Part of a small language model's weights.
Size: 6 heads of 64, vocabulary 2048.
Each number is 128 + 32 x the weight over the matrix's rms, rounded and kept within 0 to 255. Layers, rows and columns count from 0. Numbers have three digits each.

# layer 3 MLP up, 1152x384, rms 0.109, rows 1097-1111, columns 192-287
172102082152163094116180146197130091080088120165142139082137060111104087156049155152066094152139090026106103144099120123149208098122128054098151122146095155179178145139163128144122164172118176109185116115159136122139116113155048108093136097105099115154188162126170134203150145148198096134
143093177137118135125125139130141104149120110143123134169038165159118109154061114121098132172133096130122112166098157109097112106156177164118105154126160176123128102151127157150174187095109094101118135130130120127153135135126150093142123121082143135151142076131174068127150142147112089193
094131092194174179127162165101133156130086082164137149073135179164136137120159190133109145142167078095133095149080129121186141157092114078145094137130133176115085129127127133075075196115052143129123166091149083148143099137145170156157114041160118161090127129133213169152096100180113076074
138075076109127124093121077164155167130140027163189138108077155133107169056151149102107131121125136088152145175034124119144158103175077113178107091119133152100156126123165180115146153157166136143134160221109163136198104143069148145185093125138071198162099191108188131092134098122140095125
116108143124115127130043125139157114098045121127135130150168106149088107118103176049115129144125146101097170072146096108157106131128112122111123140091100107165163085128132091148068094145188145200152142140126198149140127148143103147139100170120083111063143193134212097156124167177094110141
168054093101147102188139091156131143201080150082130094169148095084079182131112124120097085145058093127090094213144152168145146113101137161156152168096121173122117104114160150162194160112124161118115171113095108086167090147107107075150063160154103150081101148146153040170155169137112138115
100104097172135134133116129125178155146115191120157184124128107189161140084129143062132144143125103055146082107151157102116141088189098085166163152138115156108059139130172108154182126121124161136083128152121205100118110100136168144181139134156200135148138114070144063133101114114121175135
141143101138118158147086117176122162112085111181145156110081153130079124070151133071088107132139153134119091171109109124124114074123091125081182145140116115171185137135094171109131153132159167161137151148101150113114118149095148122215115075119120077113127137113112058123152115152148147110
191080052176114155144171216127101021079084148165219117094092080087039174000162132151120189155154108154160096124165131047085048155129067063128151150226089080144139210094156202149106185083140097182090084151146071103159089043151117132191086106129102198055160201198088084105089165169098177137
176066116149136136186154099123141149148097148086098078089100150075152165117089070118143147084144149144146067123169126143136100112129086066100169150142094134169208111183121059155119101102149126138102114124173125102118182117231112136161132113111117129144148141123127107194150139080159084183
156111144104118125178171159128144131116101070221122095126131162113137199102130090089113098236139127108116152160093117135130149120110128148145111107130125167174182081129176144084119097081124200149183148157111171152135109033129120200132129103111178134149101166119191124152139108153167067167
119112084152121145084155132153118161114087120175123151096141113128110154153150095118129145117118105110149141115120120117114062105143076118093137164172095115146112107111135092117097109074165144125159114149149130104115159133126204151147151149164103155148134097109104139166162132093129128148
112107126165082122201068156171134108104149116141058118084096143147105101074147117097154177178123122151130157114029124108095128150102096096146075099104140170124096135134101138180124113159157153143130102170166127163176091105151082121148135088111157077087132133096112176137088157142126095127
118101156148186096140113119149130216089144118087145124102117144166132150135115145135125135123117108118098142135093168140087068098127095180062146141093160219192136060141184111167050201137072151149170213109115165093187183166149123113145084172144127137138117159166106120194115171151115105141
104114105139086113138042126143154108125106108136147151107117065206128169086140135115124063084130108147190176215162171060084140132135172137083162116129102107199141127146196065122109114157131155135124167135165178114158105072152045155210140130153098141170153175117144180117150072140108091083
# layer 3 MLP down (transposed), 1152x384, rms 0.0946, rows 1097-1110, columns 192-287
151148089099187159144173122139082132084131124110107109141111102096096175139121095099190134113123077104143173108096156146141130150129124131186107116146101216129143130107142120160075104147104134077147116065134098188099183125178129059105168140235104079149080133097102112158110140195073118106
119109153126124133097127166138120137101110130103168076154078154178155157063162115080103106109125121104116160105129096131141150090145086173122118119097098117079102140101146074160090111156152096158094126116061131137119119118143161134116120120137168139109115152128113109107107102056151136143
087144144124098103147144127161126136151100114164104152155081132151090121124088072176095167129079153134103100127160093177139147090104158128082141129101128145113101154207139124139131123129169224130096125104147083142145066063143130086123176116157118119098124173122131144093213149075095144108
158074131103153114172106150091120085124161119128152220107187099124134097119127122157116114060186125095101148145110134090058106117203094153252171113152112083128137052075152155090120109125168123156086136148105155151159160166105154090113112140156106157180101133168185156148160110065064117067
168113109203135141093111094106101134164128105117154164116105110091126094182098130179177212173143117129088125122184104122148175112128120111085140112112129135132100121184136136096128143082131134063061116088124091129158150136087144105133196169089103133146154091115147120152160179095130146135
130101135087071117123079119143103171146109098146061109153150103134105148145130138163114152149107178149185097160160083155140123134117118169118126128107116223159096158114079102152141140080139128097102121140132085167162110160093099113076100119066095106051142140083124136108152137115102113177
185079100081076144158173134168181114151136198150040137145147127097102162159109101115176098097168088149121079100111175132079151120118108126150147139144059178107147159176102132176131084144126084136135150110097168092086143101123070110126068159124126085081171108123092123143184164111112134145
137135140085147132106128089156102178117090063096117070167151082129083146132133109131159148138105118166125099091162162040177101116183200138136154136149114122162161088126131163117111133139098158156146218072161178090164117126106128109095097191170137102153107119123123133135154126046076127107
125152077116091128055153173061103081121157120144158107073097178140137126089194199137138112087179081163167118100157013117117119140117075128189154177154118037144206129110084175049108184117102066104162133243134154179125082047145109104144170186078159113073068197210066062135081057199130228091
123160182117152147162139162147135148180108193125154093117074142083150184109140166074147089159084145155139136118126147145145107095122099143121195193155102094143124148124155147124162139161137123165102114099114079119095101125119173192061140155114129123132068112132059127096117148101133146135
071134119121171112115179116122133136155154106198122073153105180071086142094170094146011133110121093132141110121117122046171101143080151137105167124202094186161141069134142142113140079092136174079108124134158150125151152085132092121150145229126172104087138104210068140065144116147166135175
151098128133094148103127092134157112169159108133107125115126137145126154107148109170143190110143160171133153099117105095078132123149161148137110138149134107106108119173117140167096165119117120011177098116161141100097123132112118130143112154135112143132152149149108142149143134061114114166
127135108155130070145154146077116117128099104087100157148121145112146149072150152187129111165097131199118145128137156138114152129151118122129122168061143180141167136150049127153136094152157123099200137078100116133187155160083092178106143145092075176092151159106149161114127108142069074115
105145094116115128072116122135188157072130196082101159162109119084136100126137112198055176133171094136175135072110057179125159133080095081126146132167205097072104105187163096163137157115123111137087150116116143067125101165142119134131138109086112124134156116163137173131163117091169153146